{
  "rope_fraction": 0.5,
  "init_std_up": 0.0284,
  "init_std_down": 0.0,
  "lr": 0.00989,
  "decay_fraction": 0.814,
  "dataset": "wikipedia_en"
}
Each number is 128 + 24 x the weight over its row's rms, rounded and kept within 0 to 255. Layers, rows and columns count from 0. Numbers have three digits each. The size before them is the row's rms in percent of the matrix's.

# layer 4 MLP up, 2304x576, rms 0.0698, rows 181-253, columns 288-383
095:154149149086146082088138190130069145133152108132156079141135159115156174163138115124143105160123074129100113109106134150158109125122101136154116106161127180145128124140115116108160132111113131166147126137176179140080138092159153133107131124129089113150145120115081093127104131107126093121
102:112133179166101135171124124133126147132154145070098158132149117182119174115138112142134093142179104132130108124130147092114162140134084127093142141143173106087150137145092114124106105107121136143125115116067073147154149143088116097135129126105092095129094134119130139138096143133147108154
100:139111157110142140137137125114138144133106150165112192109097139123123148132149121115114122137153126118162093136079139120109145108121109142148106165101173118111123154149156152127115140098121115131151136141120134159139139133135108151091141149127130138118123154136154143140137134194131077139
119:121176110102116124097096116096085151114112054122135105124108115108098143123119120152105089051140138105108110106153135123133135123122158142134103133153115162112119158102115134110101158159139149124162117140156160128105103148149090121164117131089146146137151113118100133102131098102169115129
094:158146139165183125138061145143102108124121110138153163112151155133112084119107140186175143135114154113101139112092161106090164120142147125124125128153072126129108137128164092075144100138105115134159136150108175170156106138124156123129128110139167119093141126155117147105149137165125117155
100:119129119114148121117128167136133106081145126081126107063104124113127127121094134152118094121124173095183117141132122165134138147063090084138145136141159118159154132170147144125146140118061110123134129161150107141139136148167070104088122097100128132134126087097154087156103152142156116104
133:122133113090130135119136117134112149112147107106156149090099146143129165143115122117132149129140115136122109115154148103149166083136104123145178124153130114110086117106137158106083086118131112130130159153168054110152115129158160110128109110104140122156089090102162143126175092148139166146
096:158135122103126111132176124110155150133127114140089119138112117120097124114121090123122101127141156152134131151086104157106149129148134147149151135136133158107135176120108110135136170129152145107109122113148104147164121153129171091077104165134158110125149141116151155140154128143179097138
098:137079087094153130111140106122156146164156143127136102140132153094129117135127181090138163116125155140132122125106170138119143148075153169130170134109151141132122177074140105107129116122144118150119119133076088128098138079108143154115173122140150148116084140119100136144099104162162192149
097:063161108114103139126179080160128112172110126080145165139150140078133142118140125154128095116133101127137081100130122146117112126137134096106142098133114142128154144126115155188166167113147111128136122134117106142169138145146108111117123133114111144171111135124093112113110145157126136113
122:156140111118136117158107106128113155146146127158090087127124128102118160112168128125102164146134118081132096139125143065144107106138122194112145110140135115098154145143120123104159115129105117143149148115167116113168153132146120139126101128124181139138135158163091146129159102150147145138
101:164123131119136110148134146112135110154148164130121124153100179142173165123146163135140112122092126102141124125119147148180115119093090151145155095130157140134135146131144098104144123123100145123105128080136138095142124164115135158153122137059104134105135108149096165143125106095110121117
078:143173147157112152098126149116134165095183139150162115138088140151090102144129141131103140150106121117121127132117146153106110128123120157096167116125130146099117081128105099105101121123132164091116122133095103117149128114126201095140152177123097120083130101176105128096134127123126108152
093:104156112131163115122138147145148136079125145139107141136154154090147090143133127102131086153101113159144141091121116120157090117125129176120093117110105153091121126173085127118122088125123113149158128112171150113159114159120132112144134133131147149153157078163133156095125136113120119146
085:153159118157177151116135101188182117159118103139111102136085114130145185083157113140104111122148112154154124161138120129134114092128111105115094123084138079096110157127142139166138104133130143141127099098072134097137157090129147101127121114147136088088144130132100148128138108136122155097
081:137133112107110120121112144116159123148112126121079114083155147178113093098179145083145088098139118106123127168091078146152124097116154142126100144117136133099123125163111096087113122187122101138121131121092134117151101124111114081121100160112134126142153140111114182154129125137149141118
101:185122119128164082133079162145134101126114112153138125150089117179158140127121135107159152117158094138137128130112156098144142118101100100120123132189133167139123088145124184092115136106116142159114098128136127138158151154141121152113142132121143139119146168137126135082127154090148109087
093:140105157119134158089163089143133126135100131145137122123111158159155127141137160149081166112159156096128121122172078146121124106108138139112152107128104127144154156121159116191157108112127125095087142134147097161105127165095109123112122060130142111127143139132074160122147092055133114081
088:159123130091157176121095083127108135151128155159090146121142095127102109116102124143169115103109140102085107176149086127150127196121131148097117128088160097119122133169128135104092188115139155089157132106144111134126127137118143115138093139118111110130094115158153123081117099137123115126
102:134126111137141124098176138145132137157120180144108155107092097120111103117112132114124148116113106112141116141159133087126159141127134118101155109110103145089097119132116091123113107133129143132152147107139127095131112105121172137174112090144153132102135160131108117128140135144095120152
102:081156129126091105127167151132115134097139113111119113086120143165150125165083141159127095151127125113148118147126164133098139095097099124128136122155136108162146123136164095151124049127163157114165096150154085132113161147103126122119128114113133134131138139151130137113129152096074116157
103:154171150158105132180150117133114103120130137168140104128149152134155136147123135116150119139105152097151142120156124147099130197132155158096094156171118146043127116115095136114108116134153153175118145167145129121109139114151143101155135136118117140174071108143113112152104149103124161146
081:118148112117130187127115155125197140130117141144127129099100158166179113121118127129116151121114100129061124129143098092113086086123123134151119130136149118112122142112124111123135120101129126133178122138104131156124123113129137131124111159089139131090168139121082126131161112143139131084
088:144124154139154109130074123135090105108126129150138169154132134153155171163144095131138130151160141124111130131117125122135125113134139092120133133146129107173105101166095125117145158132087114133140111100124132147113097127118138123133165116103087170131110108178140134122150131084095116123
120:133146140154175094092136123117132119113130111108111088094127114136144138137131098172091167151114130148146092170142143163167089118138122187134100138119114154152162117143132108130166171079179166083120137137145140124123106131119099180111118155092096160123077080144132109164130140124146116145
093:192129126160141134187168114119138083132124133214134143076134102127152154112140123108120090125164139121091129152119133128126125096163134097139119101168165127118118128114174146121104112153156107123146120145127101101147109122159151132089150127118115101143153105128132169147147119145127140135
097:117125122119155153137151157155123124136104161065111112108174090144096112110123133109129164157115132109145179126102123128148075129152146152141098155137122173139108125151180100091109105124119107121150112146155107113161081141135147108124149208131111152140114149100132128154115089122106119146
099:138119117127118092097168153173123089146164138113129123102109082165165154091124116102132123101107108130113129088173103135122124109127126092102097145144127153093145142143091155093102103092140128095091109155124143117154127164170155095110148096115147106191137124145110125110087131154097112118
088:118105157115147145103160089130159107115100108157104147090108115127092161109104161125143152190189082158134155169129126148121111142110127121109119165156114102137132148148093098154114134127136114116162108124091112161179123147127125144147143088121141121150151113113124134121155156106142094109
116:090145127095119168114182168113144132130105087162106118127102100110106121093116145153133123098173074112113102107109101100140075103132104124123155121184111109092129159123132097148095145127124166082159155125111132114136162147136168171147081139116178133117115130125152114092148154207134098112
079:106123160111103142122152055120143110144083100156161157118112159083147150153149129110148123121113132076122110164093169168125122127190121120180129118142168093133157081109116139151132104118147128143106152119087144112069154154103135146153154122144094137170097145151107093135127140146119096119
117:124112100122144121149127121168166145097185144113103068114127163093136080120142107100123165169128103123110131175101143196159130148151105073139156155157137101130085147172126087142143131083127126157069151133125104119162147112133098112125145163097163163122141120104173118060165157104159141127
101:111109107150095138141101168102136111113153112148101115165128146163137075099132146115123122108171143114126126105154092112160137112098138107147127151161127130105059153099137122088141085119118145109110171095148130083174151133130119089114162139106154105106090130161122172098113133134097134131
105:128088110147116139083119143126152155123115097135092123142170109130123079135104109145143108149098117138156120074127139122076159132096156085144153093087111129132151118163178097165156142156146094125115131142122066143125120121178108099151118130138119114106092135108098102116154130093176178123
118:082118122097120158139120104158135156111135114073149131118059155112138108138147141124103168076147155141084138113125158111173131085115148133113143157117141131151134143086116142105123130140108152076129149114069108159157093134147131158143064151148134110124134111095159172142156148100097084131
080:102092125089096087120137102134189100159076159125107180185151154133071144074111087107163128126098123135096140086117152156148157123147129157134136140114126142114142112162120103153122108056150141090093146091109157143121081161119144136120145120105143085133111161131140114147126089143113109140
097:103112153130172134093113101139125087166095111126099113098156097091098116176108139100130125177152145122131094114087092129137109131125155154151167146084093108127182132102123125102132103139123127131102123138126109124113149157104140109119121107159102145137103141190125080129129129138129123112
101:119160108149101124137174109175137156111144156106162159136145099141138158135163123129165125114166086136105134100179145117130171079154138121116143186078117113141156127142146079141129129137130108133158123062111104164143137159135138153135117125142124142105096119161083095148132088122122147143
121:142112151120147116127125151112136137116110147130094128143161151143122178139107128078152138137123093169123127157143117129153137147136149140137084099096111112159165102137103168134145151138117119140168099139142111138142122141117164140124151082111199105117073142120121138114129125092118163143
091:162123112101143121107140159171148145209136160145121140136091147109117156100116092107153097143139145127170115171126148123110108128158104165167133126167163153110115135118153136145107135139148125170126128164116122106117151146169113125078102085095114122152147185177141117137110152123125150146
132:133151113129146121118135129118090104132142094155145098128178191152138113165082108124167129131120132148147142098137085083090166121137161129144122146120109140109118122096160111119129177154116180132145176127134122104143099135117100130126157139112133139098159137153134117152084153154129101128
087:123102122111120133130138156090093106089145150148108157100144147124124098134109080109146126116119129169127129112143129136116174116157114183151137091092144180134133133099132102166147093089122121099120124102092103111142122098161122115143159156110126163157096163087117149137111176092103088133
103:136090169099110159150140126149122107144078153110129126122092137123105099121106119082161161101139155111149129112144110133077161136137081100119113162138119136101138154110139128138113131127119084144086128156155127137126148088152150097116136174161118115108118132171122115165117140155144137163
121:102146079171131151152146150115152123098108133137111161101160133128149146142109137083144185108125113144102162131150124130134156135122160123098112130092134134126155144140113129141162127092145130131138171109125101155149094159133165073085145097105110105107134116170096104114108116168184120123
107:159117186127109132103152132131155093107124116148181128118110132160101168126137143134137165136188075095129135131096153107102080125154147119193180125143108123111170112155156176112119120133120150165135148090131106146138114138143144104151169114148074087072125128106115130122138134177153102123
105:094117170112150123166172154164136137153156129175139134143154174134083096114120086106109119156112128151109118154128141123134109137108161153144091172146137129116142140105118115096109126127091106117143148113131133143118156129098134197092121144114138175098063097139141122135090135136103107185
102:130125115098113106168132168105125121129095120127125089132157082112112100163174157130117173117115109144146147137127172136138177111067096081095099147147157104169127076184149129161120102124082180183091150141137120159129096120136109130120112088099130091152146135120128173121121133138138120173
084:114174082102169113086128136105155125147115121125136156124099090176112127139154159156098130125127125116170106113130143128142174129130116153090116094159099103151109120126117103138097108157100113116139146142133111081169129141151142137144166148123138090147101124085126165168170139157128136112
111:105108120119116147106110152135137108128126188128145184110114124169146071148150156098139138117115140130101146099176105173127145116133087085131158170115151160091126161099094123097118116126122149185132119151131159104121163092101141150124128097104110152158075114197145128163139133117176092111
098:102108170133152148132151107151101130132099144136157107177151115114147149192119154099135132128094079172110163119126161075122118103116117139098110139171094130128144103093107120167109138129139158123104114170112191128159120202124083099092109094117099159175065101128094167098186129100109129099
092:123151150119125120157134114183100138109147138151130134162119156110134135133146095180146100127152131127134135146129128142159122138151121120088068112104104157106185105146127133123126076169067162112094165152115095108120116137104104174128115146136134106161162125131136089135127161121085122127
058:158150142180139080151107107161081125137127127137126170127092110143132133115085149087149142143162110088095093136124084162080180115096117120134138135097124158134118176143162109186109136111155131149093078109118084138089123159106090097139147118115127139117115122111154135152123078178127106141
108:127147123170149093131138131133149157097160114136129114132130134154136145127144082091097111085185154126110137142121102124149112095109138174142119119100145138143110149114123145130129116147109181131101139088131149178119142184109102144164120104084114159105110144102111129132129091157114126149
096:074147111143112133153152113118177105175080106116131117145153128088108153118143142143093135146067131159137134171118097153125154079134091095146181170134181105095156117125106158137130141147142143142152165129127133101121094142115100146096084166122125134147124133124141183162087134106116128104
118:121105156136136129117121110091131110165140138100143102102070148099091093142128102125088101097112189103110127126162081146127139127093161143139126170168109116130122094083111131084122100124082171114113159166123133126128113134111131136073163092156140140118122096162079120145134083106137161129
096:082124157129131117117147113141110126120117145147125168113140158134093136118141131158138084107182117115118154093169132157150103120137093178147152120159070107104142139103120080129086111139189121129133128064111090108099101154078142118123150150135104117137153137128152110141145156111121118111
103:144137127107144105082141138149147115104112118156080114097084169107106123136120125104105088136124119104126154089120145131148126095106122141108142113169113114105105114108095116147125073149124176156103099150130060134141102143151093144133101097120085128153134128154127134092149087126166101102
138:134091116136110143166165115171133102114154118105127107126162120177120131134110130096082135113121134123137094116131163167149118139118167142142094128117154111107121110136069133142094122137093147148121087154096111122133134141128106155118155102091123142152114124106079153110135105109173086150
093:162131137155150091114100113165078100127124127120138095122145163119098110110126202133097141130091178092112159133103178117147143143083147099139126133128147147130131122135136121177123159117090090145163121135131099113180138072079106125108189136069164121141070113092075118131145107152144130154
104:112145137127103110146123174117107124128114150097122160095122131103136097146105152107179083111183153125127126136133131100141102156101116115092138151116121120128101109165121116133152124090122161152122121093133095083145111165139108168093110093136141124157159124108178092103141082116090139126
111:097158134106140110139114110127110126120153123095151136122149180166144129171150126178116072091125134155126191140139144130140096101126127143123092161097105178104135136100140105114104122156139149155104127096187094144138115095106098122151068085152144088133135181104132130133133106110127132131
113:138132132135109175166147127154162144152143130126144128135159132105104142146160128119115121094143171141120115179093148132084144122156144129129143127093140082212127132127126106112127183163106120150161110122144101165140085129125162120161107125100171129132142078169146141142090127104134164148
107:138118116119160079084133143112124128190118145157127140089139127146095141118133112149133125156139126121126091160147108161165125144125122115102154109135112099103120124119122099093102101113141130128144134108133110142134148108152140100105130136140143138108127151142107146119093125141105128097
107:133154149128110096070171122084121147159121122133173135110126120134115099116166128097085138129152128113136134144092140128141104089158136109116110136128113150108156163098122128098117150145131107123084172152130113135112127142094144086097154140126144129135134152153074114102110124143160145118
081:114148109106124116128112126134117168141164125091124148114160095122150119130111140124147119096150172144086127115116138131133147147145119102133132101137141144153170137090185098152113128164103150146156121151133108170152175146119119113133133129143130115166090125127164102140103117143117139159
064:163156105129195164120138135156096103101137111057148158084112108118116108106123160166143133119170091122147126151130142171136090171141119154147172130127102132147165112113110149148140097084137112084134153088143115138136109127129098121132145164127131095143121123114161091149161163168142120141
087:155118139104129141188214115133105141136148162136135090118095128166108094101152099130132085107139093102129129120136176127111141128129112099138143128136152142133164091116124117106132101132144126117143130166148154147085110128135134140128126129125132121105133113115115103173132098113118155136
051:104108147137150122117134146106136089116126127150148107131109117171089118145059162164139081128138133141121126163125119109171092160138128102080101131080163137116158099147149170099141195149115120117116178147085155120134157140097114128150111148157126197166141131104134124124109182121116111167
113:139117143155146137169097136100140098116139134156156164141130091108163128133141129135097106119133071131160123143108195118080086124139130168096087105146133128161150107106098131120106119157117156175137139132143112130113134130145122163085166132138121137154165118163143113127147083087146142105
103:096087119115101136095123136153115145189143121087110099188108117142146140127155152134117105080188197143152145125121098109179125135095095138145114146107145134113128096118100122095102164141102160121091111126121116158140125113115103161134095074122125138112127095140142169116110172119138125114
102:143129123137116126145109116161140118115121128151159121134145114161182164129139135100128149111137167096131112159125144137133126152100117118172121114094117134101146107151103078081138110136132200149115144163084092098135150090090109144161102142108145127132148125161115152113150085122134141149
082:133143081104147143161160141135103129172125137146117153153098159104134141088207196152113102149113130120116145137117130114125143121118136153101094093182121114136117125143137156175154142204130147104118155154087140108183114115101132088150145111101131115120127130115166117127142135120106130139
093:101116138144141093163123101159142141153158118099096142139113140106161131149116153185168158092128146128126118122083128167146177135152121167144089131142118165105139136113162126149155146156098096072159125132114177118124159073104144139129131124126125151133157103122173136121100178129086156105
# layer 4 MLP down (transposed), 2304x576, rms 0.0118, rows 181-252, columns 288-383
091:138128100138117116078114118174097161129120099150088131118088114107115147162132132124162119109100146147136112123130101126128129086106110133123102119124142138152178146140124178143084107150080086136131132100164122137110145140129104156087088086088166147150138103128129154087120116123133120149
112:121134120134156135144097107118109110125143069107138151114116144136110084102152159139121073159140173124151124120161113101194142134147163146114118147144109123148140166133130116127154098125146134124159100152140173130113134101056138135106099111101130142128129134104162155087151127144105146127
106:109154118125131120149149144139133128131161144104154057130100108096104140132127080088143126147148178146086117096114131122125136085142128109164175120115176122143109137119107130116088123134101112091113148128187212176153125139156123103119159110131132155138109146146183094141112101127099119108
108:118126171146166097094128086128104137143146125157118114145132140101138091134122108170141152109110175128141124142130112111111139155134116108107121157153111173122125148151133147122179146112093126147111140143135140117156135155104121125144131126104138122162090135117172125121128136094145139080
086:133161138147123117110117141123122094173139130080180100099152144138139126159169132086139142140177117140102109151143083159089109122116146142159144129102135138094151115185133163154148108130126150105090090103077123134090179138100162154125111143147105100079066125155135132123189146098151108092
119:128106152139105152117126115118122136132091140120117113112132134053135133101116139121117130113152109130124142135145124111112137151165172109098136125126163132117146144120146104138136164136137109094142094122095134125168129125097139106119111122114125178139122124110130148126071103132147112103
121:161125137150096110107112144165122117168156100171144124152100164103108098118106125145155088158139118122114140144162139150121107142134122077175160152148142168142114097129165152144135133122121087080114155137169111159123109110166151132154181130062107116200110105117116145131137117106125143085
103:111101119134123129109113137101154089169106131119101150142140161138163139140107114111145104176135109122114193092106090148144086159119125119109128145165124151150143174124126131108095080114137107139182093126124119161130101161104142145122091108158121147136123084157133128141163136161168101094
101:104104164156135138151104169126119103091112121120121111127098152098144147084114136109125106119120079113161127091122139100119139185137130127146124094158111130092211123148154128097119145138096154125109140056142158106149088153125121158146107130120125157139128119107119128128142127091120115124
101:136157116156137124171114118116142137125124136129109145125156120115142128125106176143114137122117115113093140160158130138142140153082144137119136113128123111133162126140059158118112123109142111139147189124169113133162136140166118101183110131132138137089080107112137110103112114167136145162
110:096126118109153139145098102150154106106113144158130147152128112135104154161112145120154123141132147151127151123120167129087167169154117102143066137125137155129083175088123148138123105096143120142133129109146123089148139096119105124150138158132120203154090105123161148085109115144185123103
122:155158115121127118178106152105121118152137121159167143142142156123125114110136166126118136119131159158115122129155127083130096139144151157125162130097093130076100136120125115140147076126139123122068113119108153096092078135112158102100098169138128110146138167150105180119133112139119111131
081:110099096114154110112136094146117171138156122165159105101148114104123129109084083120154155085162117125115142130113046140103144156122093128133101175146199127123132117083132183127173144140163106122137120126126114158119082143119145144082096113091166161141099157117153130102161125136094154084
096:134150085125141139080130118133094083138123140148120143172133136093123143145152139120112109200139136149162110107144156173139120140135131119127126125106104093139115147159116124125116096110109095108113140163132133114118081124083124118131080126122107148150145149108141143155122100112148129132
086:054128108111145112145125140153124143130135118172113133130164095150134132144131139096134124091120186060141110127161100144123119140106113089134128160145070173139153108086156128094116113080123113116068106147137150108136120136157096125120087128118069121129139131133139154093172151125144135096
087:159152150122144130196092141142113119172110121095122115145107161149099136102117126076147144126124152097127140158113093114127186136119124114162154125134150178126138130106112133139088107171086095056107138147110098156159125150124121131134139140106126134135136136115107166057110103077169147101
109:155115135150093124166153158097173118113101144091131153145117166105135107141158136135094084172116136119140113114150123121128119101141148110115087142101146105128087129121113100111152097126118129139107108144065209142098103173108148137098098136172130161151151137102136116118139110114105134109
110:110125124156134163145118124162080164129149160122102132094087138111151101087119157144112136105106138108149118137123169155132116139179135175099136156103120134136147131141142071112119149168161123148118122128136121140122119139128112093141099083110103135116137127139116115143138140124102156147
089:107107142098108126092113125128144100104148132132137119139173118135095138126084104148139129140110182135094097149153085111125122172102144123107146137107113113161107151126141162115106167114126132106152122118138108147124083144136108144109124128144099135123115143104123138123188119107139142143
096:116107098141106166131138085105113166159132136136147109150119130132133131135139143160125118172132136163146109124156092129135151141154163116142140119157135132164157112109108145122145094138144107131124148117120173108096133139134144184119137146119151106116064152188153156178173144140144175117
107:186116097140101127175128097065113162138149154130154168125138139150047130120146104148129150148139135148123148093109112165168088156143113141151109122108137098152159110117073147050153165124130143138108118147123135167128122170153133139134111111181087096141093159130123121097141144148118141140
099:156116081121131118116142148182117132104089087124101118133110118122129125131130096154122124127052105108101161089111160101062169091129137166126105121119144134107116114083156135104128091075134147104141112123163168173112134116118063133131129161110135087114130121139100127130109166137098108096
087:126119143103125093119124079110117110131132125167169100137141126141148161142113134131121157126145131108120110100163101129109132174149143141151088131147138132164117111105154143114132125115126119131112108154133158134128129112099138146141109119128123106145102084077114130143108138107124167080
085:125141124102134127156145103128075129072092157141137152120143149129107108138117108161120149170126119124134110172094118149140121115148090144109101124119156088115135097149095103137152146146131150166127087126115129161140151082129162095142112108116145120112141135118135092139110196082118149128
115:096142143105138129116098096100135132136142134146109074102119123127167108142149143122125152139166166123114121131128133124142137107134113141099114149128205135145144107101125118158126135120176175110158106142145100117076166119114129129121129136110103115134145111169172052157133093101155136136
090:133144180108109084134127123119128125119102114123152139125174164145066113152091119132148112148114147150146170117166174130127160097094111145106162113169140136102120112114112132144116091082114131125116142097147134147138124142111100192143100134115130124096061121069173151144099156136142086144
100:140116127105138164159163126151111157117161166128105112126116117135110169108135125098160158130128122125114137082130149151080118146128125126177101116103154120103112131108129128087114146134099125137138140127108184138126095102163145141143155157106148123125120151153131146172171130111140162115
098:161131117123157117121114103158142148151158153145142142138144125131109139150117155145147145140170139126130155125139153114168161121095121098124119113117143111098143162109143109155115109166156146131112113094119132135083132098141100142139118113110138185082110135153123180123144109086164125134
092:134125115151111113098101175170155165101117177122133113152137170152116108145153141135140148120139132114155104120135140153168110160131093127098121101090099099109163117128168114116094218094172145087149116145110114127089132125115162098124042123117135144088093136106094092103086110163130109153
123:154125147113142096085119135127114116142179150131159115145120120105140117124142119127135139178107151108122153134125144110126160166130132142164108189140139138138152095156139117154144129150145123162121140145144162126141093049128097129108123122151127117177148147159113151116098114114138143093
082:143084109152130142113177092125146130188137123151153128096146119155130113115107117114110145086128151130138136140142101128175127148096124110109117080104099112144140110124112141164094115158161091161118147166144115168166174112092121112126113103100147140103116143146141166108110186108141161137
103:095113155100139122133110149144160108107121114156141115126126129106127104153078151139119101179126119150145128129103130113092157102126172121144115193112113161159129136160138162135139130087132100117149131155113119135144098128150140142092085110076130134171122127154113179106149092173116124077
119:161131123110071104102129120157141125120092134107133135150144123112182115113103129132102137158128125148103126102164072105110160151121114110164107084163139129152142155158122121139140150128157114117089147073177140099127100143118099093149124118125103101118112063146142088109120110129143125163
103:063154116150120118144142108149142117118139135137087121134151146120154153133165193085134144100178141133155143131165103164127127119149106102092136097136127138142127120127101138121106125120132155129110124097130112113142134156118113149157074122152121133127120123113122145103104152175107083120
116:125149127129126107117143098150118130094136120140182117159120139115121099120114115158103119145088110130112166154076153128167138124053092105150140133150164123103125165121137111156122102129095154103153099164145143119127093086113119133104111159089147136120161122151087147132121128132126134137
079:124131134113131116084132127139099174059137084090162150118121120138118141120140126132154188097166138124113099145134086111136167083116147114114190123118137119082135152139119122106119108155167113126123089102080121115149104128123166193151101129134148130107160110123111123136154144149123138152
113:152098117111123099155137106176139112150122155071125141149093127102157204124132077165122129122166096150116105101127168138156133148159135152139140103136126117132107142103144145156151149126147144145134110110127129152142092130144104156141171125091164156126119110163087132109103134076123151104
108:133131123108115139123135131099113110129148125152153146123103131125060146152115082165141135115110131097129110143110137138173122103143136095106078102160102104094157129171151110116086107138122111140104121149140176133161134103148136151123108103096154111170152152130153109119113146123087126147
109:158123151143096136108144103105097111142182169111131144132107062158110144146121150100142159099161115128150139136067159154114120112103067107101143144129158134129131100133154093113104115138149144160153120156097122113134116146149141123103123159106094096100144115134120148141123125157199117128
088:127116112138156167111107110121125128120139134114154163121136137114076148120144161117123166123139141112140135135146120175116153098111119151170086124143131143147110166110162108141141106110096108120138136133082141126156116117075155139091106096130155138085139127120105120132143119108129106121
114:153135069097112111127114142109125134112117111114116096116118123142123080140108137165077086141098155144130116140148122113139088137140122165099126141135109128140152146109151121116090160135127115146153122137141164134130136156109168110113159095118174123124115103164101118147116135155117126109
086:126138116058142108101166147162165106112124143137141151098109113178133150106130128090143123162105152157109122129134154128155129185115118124119153127133125106158089113121147146114149119091147124134096109096107149069156135099119117112136117131111167182095172133130117125126112175120138125117
112:151076107085092175103142118144090125155098116091137173133132104131104117156097142132108142121132165149161152109144165109148161089115140145110093142120147166103124125122108139124136125124088133125115111126139104129135168144153140128123151153113133127107186137145148160132075124105114136157
111:153105108132116109136107144121125110140130125168098067141131112121133098108109124146125152164094118126114136151101146151115139132149157152153145123111113142131134129123171096140142116108140127156137167074128132127148096150139150114125139103170152141146126149170088114157095098145184108086
102:153152111119172104123079169122151108129125150194136139134084085146165106160136152137146122176131138132109114136102102074180145133172159111094137133079118124156212148120114141139129143138089138120086106100137125111131144128178126116114079134117132107144131148132145132132111116144134109118
104:127146167125142095142120114125119171101111125139134136101116122138146124120120137171114119120107122140164150097130125127126101110119104152077095127149103140111095110115112130112076119104114157169122105150170144117161146143101151119085104116142161092144093125108122079123116129126114125141
105:116121186148124146104108091175072146128109122178128165132077120107142115113139109149098105144158141103098102135145137122140102141145202141102152132126144066112086089136103167119156152159111120153125111144141112148100131090101119111085130107132141087142104159114161122111131099119136147133
092:144151119086118105111142120152149134108126090148091136125159147125163148127117122135118139163141130065106107081125082115117149148122117123127102142103103135121157124136124123142123133152122145129144106132134129159174074101096113180145149157108144145146129095169140126180155124151152138096
108:125144097124138149087115075119114137171140147161142154154132134079116123159078122128127155106135167154118113100151109119127152140159136119090149104102135105117095143161106101105135101147141145103130152103131118166087136121147124131167118154131082172145142096193122141147156157137135070100
098:153145149145121153132148110156115132126090163137137159136090110128151189122162117118147129111158109106121146166126114124152201154138139133131132170137124144156119083154146173143163151071147148127145117128174122107095105077114123121149135119136126126141128106153142127175105121096155114150
091:103159123075137110114103092112126109139133149113146127170134115131100077122136088160144126137145141113123089144118175108126107129107092105115088105161087178106120107120144118150123155123084171142123162156160072117100139129158109130104126130095164149151122169121117162124130115144105121136
059:142194132150170131109093135110142134125129137161153123141130095111112150119140093086146127113170131127136111164099128094086132114107122119127106134118156141129129155114130132156125192151135168146134143162102110079096156134112119065132136136120112179152125108127129147135126174108134131146
102:130158102110138141096082152110103149120104151115123127107131167111137107143132136142131107119134173146196136103127159115104101119132098098117179156118119098105149089136118111141111151092119146159154106134074106104154175150115153132122129126112166186142094132133124145122147136099123105093
091:123109148141128142180124123115162140121160165160146150093153121162102097159132116123137117086127125139136116201108114141140093121138119148138130146116106100158150110156114110128157106104171161153136142109106120139180133130148119153100143169102118125111129172119120135116116158123132057105
102:116143168083130100115069161148150096142101116133127129153091170140146081116131125154163091155115147077085104099193096155143101140118154150159096117089157145126155112107136160127105146156118140139134114121114142132118164128117144131163122137137152121162095092167095141153126123117158114116
088:120138156096160115139165076128174137095105098151122127117136141134137121115099137076114128141105118186149098163145157122123088146102163139137134085086131167132121128156144092106124098120108144137129124157119110129169129106112154131112148117097074151158117125127101143140134166179163166103
102:129139147125125141134127168110128135106130155069164134141160090144086127128148110130136149091140125132116100165109100107095098096088160138141091098131161117159111101111130112121130137156149117128126096112110125152061167091115142109132152138135165084130090117090146131123076145155120153151
117:122140187128124125124099120151139117196105083104128155141169134147179147085151121132134157144082140157125112111151122142124146074153148124180125166077090104113102112112108149137101116109127140147125126087107134126096120171136105101138136134067152093131127115132107139129095147114167125110
102:108103109136121147135097144122094174162115122131109127136140132122138157117103143116088114157123091117118097144110125123152128125104137085113144125146128096116104154158149114119110137141115117133113142129132111114084121151145065134151099161110104160148111129165130116101170145155108152132
101:116069135110153102094166153153147103160133081129105135118162116154101075081137094087122124152111146118119130136134096151134096114164144159184125097094114145112129142099139154125144159121081167133104120147159170095146150143126115114132144147131134158149171139161107100144139141112137126134
098:090139150163107138142119113104158114171175120122166124158149096127172135148126142170131139145155144139137091141123120121166125122138142137071087084125106170091109119132119083140137123125191119130100114114107128095105132120125142099137122143123166146106126109107140125141110140177136128141
113:101138140133139158108134118132146173103106126143107126135145147106124120134144119120125126081108127126120136138126117186154127137126159095131114135100121117117100095102137133148092159134111098140151162139178082112108107145151135085105103140075104109136134121159157128148116104116152181143
112:079095098163161116119163151146164171210153156094091122132125151157129127107123096137140128144124158146125146116131105163139138120120119129115167103164129118129142173122129143118138141118127134119105153112138109098108132078113138130078164171137108173169107104085129152079154138124118124114
104:169150165134114134127114121144138131120148113137128157130130134121117103130127129116141104156117139110107132113091106133123119100146144129159133156126143048118138148113129119106142117104116137118097088145148114104178163154162104083081081141100126117130148108123110136121081085126150115149
082:128110088110144144118067147107077124122120133151160117112159140149104121157113122153147162143119122133132113125101139124175108149142176169097145143173146127097164138144121139150154121096130154116140137103132119093148135114102147142074136117136142133167133151139070119143151135084157140115
069:150159098104143147142091119160140100135125115151154111079122117120138135116129125111134155168122168115130101099133113131122131114105119160136138131126128102098125117175131109118129159100154116098140162143108155142110063097113122090115150075118128128073115116100138102141175153144138106121
093:137111164138119104110109130097123087155079086137131111176178160090140111146111122170144118138076092134100155143181135186124109118105140108082089098107153144138111134146132145094120106125151108097141120118150143124114089127121152066162150145128112117093133150123163140134127135129105158125
057:121100114167154135120160105173114116145116167107148135129152127109135191163153127101111127118096118137108151133131153139124135103104117063141127113149124204097142116138092105095179126137146109154147128120112107107163096107106105122103125094195130112139103134097116095115131121114068152096
106:096149135125110148108129136134125107125142129157097152142126155129094120149166163144171129095120133133153105109148108114131133108117102123145121119125127153064125131094111107141125149137166154124119114092126157105135144162137143147107134120136135117104105152178068111154170145107110118116
098:142119140105115116151156155133129140138121135166122101143101113133101149106094161105117157133103142126173127130111160157131135087097084151108096132124113077146164145174090113060144093136088126141109128129079122135133107148137141103142132104127144128123116117113100139114138118146198171109
116:139119161133157178130121141117122092152096148119132140143120146137106106151126107139130119117123134115143123102093155101128125129175148118127119152097114161106101128120187117155112109122116144106112140128138070138147141138099134132114115164132119116111099127142121118106153173130146151142
080:129099126142085155116122125123102138133111119104139125135125093130146112155151132141064135142185101134123135129139130166121136104137123150138121101149151126131111176162120149140122103116100090123115130136086090090133127150116138115164136136124175139150147131158119137133114150169124128127